Each number is 128 + 32 x the weight over its row's rms, rounded and kept within 0 to 255. Layers, rows and columns count from 0. Numbers have three digits each. The size before them is the row's rms in percent of the matrix's.

# q: layer 13 attention query, 512x512, rms 0.0472, rows 244-255, columns 384-511
# k: layer 13 attention key, 512x512, rms 0.0457, rows 244-255, columns 384-511
# v: layer 13 attention value, 512x512, rms 0.112, rows 192-204, columns 384-511
# o: layer 13 attention output (transposed), 512x512, rms 0.0927, rows 192-203, columns 384-511
q244 146:114111090077073134126216117142093143138169145142104159151096144117132150117147151132116117122197163131131198127145135139138106130116169157073109201154134177142125143117063111115117174180105121107093103120165072122138065093081099148113148098086113098079140103194087115152105078123123144174133099163107192095063131104148086146189142131125102114150125124091135080152084169138103118112125
k244 141:092093089077160200113169103187113101110078159124110158144098110130128084071091178140099124051160115137179135123059127065132075129087105142139129156109171099106115179219124127126120130105150167134098161158099075222213125152122078118125141072115098111164163131123079136122169061136169204161110104154133172118141125127156136104188186103170165121193105087060118097114058186155103130125128
q245 137:170149199114064113191140171089115101103159098170107110157146191164130165177121135126160137161112137158121112149186119094156156139102145117017147138139126153139097097172154140142111119127105072097063076127087121067104173160128132160094155122068121152082143223129093158083087127124131117105111176129128145129211125109040149165125108147133163109134190098101128097092152101159081157169144
k245 132:080123117156153075124176142118174132094116094137128120159095170187160130154118182073112176162126163113120098128120110069137087169121174110151144165134081133144083141099159072089178132143115146106133186141092137119092182102126117153091117122142151136100138125143107155103087118118190157127113053056132093165155163099086104109136173120111064148155161127054131144154112119109094086149156
q246 138:136082134047142119140068141145149113139128136186114138116104137158116127102096121185197119137137138131125183132093145132145107109128121151112122183120134167106076135115145158126205106156102096115071133093165105129097181127129090086204164156130177089124122135169039158115115160161147041124131172163129126170111159145063167120132156185149110122164096052138139059201084103155152208108147
k246 134:112152139088155129123078163107151167130139147097058166130156073146111123092138087149217102117181221159125147128135172107169135169096154117156165121120087132109064136115146141106197120118111167131118125086182133120148144093165082128068167115158114195104091109156085139090160167107139147215149119185153152100099060115040153133066136121178122124137105087090118078123092147104122166084115
q247 144:118108154172110147124089114139111140123063124138119100070095189108143146179172141158165135150110130166153148129079138136137126190131089132099111113070101077112136146100135121133137115092127093119135104152089185128128132158178110130201054146165114103194121132131128115056132064182112142168176116085080094083096155130190131125118161150164038100169144082117133124101128168075168081135089
k247 143:131070150158143150131084139134110167135086140169125189065093142106160098121079117128162090140138146106127171163101176106130116163107094155094132162108143164137180139105158189168106117145114050159133069120129168072171185129145105134158169147138132137159121088105075117091064098136121154150072108099187133056129138161094096110151171187103073134079141182113113109130099120122184103132122
q248 141:138130123100113112178121150105112113101153104176136167070151152105111076059069199124090118087126155135139109121108157097051130202130202143131129165146086160117100136116051076140178127163168106145091122161145156159137113192174151148058117073132080157198137167121145107146145108096184144076117112121136144159178151107088122122174132121122111163064154151082169146111159169136109116143128
k248 133:104099143113097117157111127201145092067148102115174064115130131110117154121161111122070089096134093113071173128099074122124151125198139119134123157094175150182150107113104123107127065163129158158152078159097155087121087161142221125106113094120115120117144152111157116179128063080173103160137093081121108094153094096135143110130189139164101076103142106126143065178128139124161151159125
q249 145:172135112077077121116115148149125070181132113182131128121115134133095107102106123138077111108110152144075111118167100102111161161124170102161075085125097139109104110153072145207139147077171122158107134159130128091073129130129094155150057119092102081163165136125121141135097114076147079125160179102165128150173035084178139103126130085117160157186103162152150119117103116153103142155085
k249 141:148144155090173112112131140130129126121073126130100091135194116134082107109140088185134081180121173142048115135144123134157126159135112111132181131125181079134147121152108134147107148108153128205134097153100145106108084105174178168123141145111076126129149162124179147111160191150157186157069179091188110125145090105127099075116134114102062071097135126096183129129071106132143110083136
q250 143:164081109088127137134128139080151132102150144079110138098098149126103119113095159126163137132113128127116125125121145140080126179126100152106144098113106090129155140122132132116124119142189141137127080086096090125103113190107146104200098150109087115133139160174186105124131086126099093168157139136090090068138113104090097147141133169154147095134140151145119122115103142089125138137085
k250 137:121075117114154204170097086127085133136104147176098086093089155221121090141093156119137092076125109171176090159127095132108184115091082155154126140127089107112127129093090119138119114159206129104095183103098084152159156136159152148212126132095108074152098131118143129164128155144150119121194149139132134102113132075146170127122123121138131081111081166087163117153115117096192171099106
q251 146:102122114198101129091102132177105106161114149142126137166136169122169091107185070127086148174099146150108151179129164100138120103136102084177101148145153201114111117140112171120118131144130135140160132150098113122111089120117109090080158102064111138098150163134065130149159120055163118145189092164152117117136142165177153096083106088136091094140159129137115121135106140133125160068119
k251 142:177121162127115149095174157141123092175090106137170104106134163091184160097090167164177065180118112137164155116132179146155157122113160088142115128125123168093119168139151180149085141104149170136128112180103138114135102133106145100132112078102125092097110168145108087138161113134172119112131066129111103140086107106083177141068085134124131130132148131154090090117119079163117133075057
q252 138:126185153106132138136155130078125146140120148113159063138184122151065163129091129079167084098224177108162140160159087140141150148142147045120056151148092119137107101121080179160104108129040089062141141119144158088135158091195100191139096184073133145155164138115126091085105110155117105158127073054110155139096086110132172020108118153135124116163165134128140151159139176096113164096143
k252 131:089174122147104163156114120129149085104139112173183114063143073174074148151126120123080051139122175148137147176104116043135101149148072159133152120121079090115114084162116103095166151178092115131139090113083131110127162132145157119126118168098132148162120112112158110119122120150118159120086113087098127182080193112149055110146120082135144092145143140073129118190077143141098127151074
q253 144:129190093095137187103132118133134142130084160134060083132109164113120153143093122143120149078157148143057159136173135133139120107136163087149127086147122158126136156152142094150182142135150116135107101096100131079101166147094165156125164138101122099160112129080133133094130156151128186178130147165117087121171030116134151163152174113076101165083125167113109148073065129162195173148136
k253 136:102140138104124146174125072134113137098135112114136113125196108105123110130189124118153146097137153166163114155135131122142166128160120086163124088084147076120106159106147150123173094097163154134135139093108120145150104118147142137108160192202092127133125142140092159149130101119118160123126091150129133096122081119077101126112087141142156091081091189089188101145120127160200134119178
q254 141:126138136125091144063109083044131103147198133142164099128152123150196177173111125127127137114070107121132148125178069108075117147148119121129140142133102165135185088122163166186153140112178189101159138172136077145151117152115096119153142171141113129151100095121196127187143141116119146151159122129116161082127136158044078087125165178130130121103099141132109120132094125158130174124142
k254 138:143123153084124132104141107125088141099089133104090131158143152164078144114124153131068139115136115120168134118137069137141195102089113127102158176139131119154153122163164163105202143192179170232144215157092089139096133118129108102132215140103099096067110139135159109110115145149101131114164134128167163189176135165081109079060112144125126120122148158158160130151080135222103132124160
q255 131:211143117113139178108202103155102136136174150079205126143089115104151071081112105153220156122141146123102082160177112066124131151090118115161165176130142133113051091132081149167166138097113139079143098171129102120131145116109100137161146113127131117143118112185110129164083090165114152133078147080126156117118143110099111157107125177130078080121160145061158046113126162206099154154119
k255 118:126144130195135194113122096190189121133139098126134116121048168142137123124142078160103144151113100166085071144184143114156150089097108079179168125172189115084102123123102120143196117115108149115148065149135122104137143101109137104121146114100136197096137136155136190139104135164127129125132133070161138061163114141093100101110157128185132101106059106087046083096121107077085139231109
v192 114:140118069091171091172128158159188132146111119155154124122129115091100104142085169091117140052111083164160097120111181184116133118141126107135086171108119136089123146077139156097152083128116101107104140173102154145118096140149166152076171133136104116135171047069096093124136108128162099062114103106141140139156106141123186114124145149102167125206156139130129120150141144101078097181116
o192 113:175128134172082135140135129113131148164112143153120102126191110144092134108158154135151142142118056120111124100097161105135133058105099159097110099137142136158127100092136148131090133144098127157098176117147144031137127147130123153180158112141138203150119152161180170123121143117111162183142165128156160131120147154136086122200156137108192115112083162156129169123136124172126131129128
v193 113:106103120154187110191154144136135084102120138107088096126134145153161065128108150157103173088094083069089116184104148137104160116103063093128172148114118138098144116127086102159148104140101096178156146122150156103161066139101078132050121121161089130172134106124119152111090119080077107136096126060169112150125190104139152117137182069136081136119136147144151190069147104138082160071074
o193 115:126132122160127184142207097152149128154169148144111098121128121138109126112176154068156120181149108186113156145135091138194138120085181100087138056141120102190099163120120181090124149110137076061064163060125119207145165117105171147114120168136138128097121162158148110143180143133145139170127174171086124103171150088068139135117110125102138175103126121143061057147099167125146126092166
v194 113:160125097175060151113203080122110079103104088126136102131184136126093079136085094188140118150141148104106110142151142113155133117164133162075118115120165133076127100091097122113154120158187131096153064078154139140101057115129108115166180170130104137153075085143101132155109073108104123093119146180098081225105096169109140144117143134119152119129147099105152083128097107162106200126132
o194 116:086079138156163163139128152101166145087141140150144115141096137129184127131084146140147150125216131115085090083191067144123093091169108089110133185133180156172142138137090149081152143153106118119118178143150134099120124090098133123155160101191165154077159173138190127169097120115106121108124098085147074139154131122122133107122123121112112140121127072087172097153112139109167137140106
v195 116:193143100196097150111147071143093193118112074145074131144150126103099199186118125128151116090124179129123141084119108125128129118146111100110150110133077096149152124122167141160099154118098117114089134066136089085140090141062141161096117125151168162136143152132154179124081068181101128134148113163143139139142090118235148113177125090126106193151131095142099105116082158117106175134101
o195 118:137100197093163126132139157126128156040180142160128159085099123107099118114137100146126093156123082073156108118182131151099101151085173138141124121085169179139127104107183139186149101112070142148109135062117062152137134137131112085164169077078126127140126129131132129101058132139137191111101113154123129156101155202110091116107121160130135151122171152170099120145134149074100083129128
v196 115:121055146129126103122122118148106113078157120115170115139140098174164140115138144132153171150154106089162132143147133167134154090111111107140118124102156096128147145144090118107142113155127125149084159090138102154159083106150091077128138098119153078138140112155152175137107178148084164131126150107078165104064130050141099107103131192157112081079124139115115137128192089110109171106069
o196 115:081134135137117153179197074144151190117136072112111116155105118127131096160098112122139142102107124140098147138131118233152127141128087079117105066149098153099114166141111117201152169180158126097106103104096137093160102157067116210164167138119121164105105204055070118100110089143129124136180052152135098190101165172106119135088093161121119085118117122105181075138094119103102117171145
v197 113:181123154116102101119106174127163124123055148059142137125089142112119129102141121119057125141193141141131149088111097120110160087110112138098135216151172152145131073150117144143164115127090120142097129165157102096166096125103101101116177145133149077122163170133134109150121083065132152132194154148126152071169197106169125134106129099157050129141086138146097159086092161121169127100168
o197 116:092169165080079093074192150130126146123162091128105144131104127134128068125115146091119155099118067161156119135136155149172106117128186131174160046126143106132156133140145154120063152107122117095107147135103235124124159119156116168131075114122134233110109106086091131127092071166130180166133169127113098089116108085070102112139156083111114144139139128155139089169141099187140101095123
v198 117:105142075130136148114137099040073080136107142114147132157087120106167120161085139104137136072109196071127179160161187152163183105144164055175118128077127116183086099145141104175148063161162121123115129064134090157108081116081147072139122126198070158100114086200115117113157143060131128153136128114121065122101146164108109087120070116086118139148121144110145140094128164129143145146081
o198 115:153148130118098105126173126208146138097107133094105155168120130128078117098091107087116109122155086092046160119177129067057134124083106158178116146190124104107153118120092172186136130106143179104109099139154164060179178156160225147098173122153155093108119098130126122104127170146112124118100065152173150071099138142139130157090161108142132069132124128135127113135084137091131131129155
v199 115:160161047107133135104073152122070176184132077220093112175188099163223139091146162108189145126168156106121129082152110136135098149156112126148103084159031104112095118122098099141124100090081143142153083116100163132126115169121105147142101144125094179076112160083174104093124179172164107123137110084029125137155147222111072149133077167199106130148102177113112084182081081138084132143131
o199 116:089104163150168103141143138165140110107173225114108169120145155110090080134097058130018110141158115124090130163111186079114192106119079093152167139106162125168139207181155077167181129114211105075129136084169098132125132150116155117187145112120129143138154098160122129084129124155111141107148176120134108186149091076080168133147120079141217102214146149100101167104186081116181135146149
v200 116:174192136159073137115207139168147063142083163126052136114118134127147129135071101127168092159122181107139195108143075131115107137145085085132148129105130175194151087089123174058109112093120089162153134181174193158170085165123165147168121125101096187035130148104088107152125089122109131058146068077125148124098090123125141129130123125134104102178104180085109124108167132178177149101163
o200 118:129114139175114082094063095106090161123138090137123159105143097156106088210148142128134118109104136185119126130094136074146150131164157126138092154145150128172083157138154102120115192123133173133145102086158148071124141164177119044102134172107145086175094115179122091160170097171176147173132159209135114117103108074144096126070172076102128146171131100154131102183133115116101086139133
v201 115:142170153069143089148117162118148138082169118117119117142175131108101126115161081103174158113139136117123136125131151121114100142154176123107072170106078133113189118167055150153185113101154113113076118196154095233103140181133150137134181143140084104134139101095184172108099142151120121147116156160140099119117169156157143126130135131090157170104145149111109130197150163131048149159097
o201 115:114135131115132119104095090165115128201127146113147138070096167172207139141080177088089118179122156183122201074078100101093192180143103133111146099172134151183121097082159173141138161133047167113124125032129082096110109119130144146142079144068117105156072141136119061128094153157117143069130143095114125136141110068143118096105137167164116166147126081148094118123129144136175126117127
v202 116:156146157103099118138105148146181119107178145109134173098107126124157072156099149170152108111087045157088163132102123150110107136114078182172093117172152103186099128146135131106102152141110163175169152106118075188091128122168130129140139118166178146172157163145090095145097174124129112135069131118146091144175109137136106096147069150137136117138144114140096106155128151127134159130102
o202 116:154144131132041105090115125135132132147131128107105056131159129092137096118120103130096159171093101074184055106106144117125163196175104146103171098125111117100116171156167098062125078099100064165084088177129114092140124080078112181149140146060089187094138101171162154160096138155107178099150118156127117200108160166099179100131145093106105140136122124106140135169108118100137104170115
v203 116:117152096126097149156203161134142084127136133166128162059145110183146191117208110148125107151093148161175132124157117099176131222127090129126098104128085156116165128146123091121160124169110127138119117101171117125110128182104123160158163086042139102126087142154141118126172151117081066087109111123138085134120134163077104153110092074003146101090123103140077133136066055155158134153134
o203 117:104092181096162094115104151103091079184114116146110087165118112031152070117143115144111178165138156129118078117090059112088125100123112137156143094138112130100126160130185175124115109071132177130114092085144124152082103121094171125126102075158131092140185095129118138126130176134105129161129102133084134155086141139107121075139122168186141167121135194115170075089090151124130129150147
v204 112:146174161170129121129143070134139099110127129144099147141119119145144180082094179102139121142163075116170094128091122117097091199124111107128158086139103066158103172105107107123137110104104147135125157094096179154160186112154092137120134133145071109133050140173139159124113118128158143136125124054159179110091116118160162201120125159149107099102122161141118095115118105155164149128126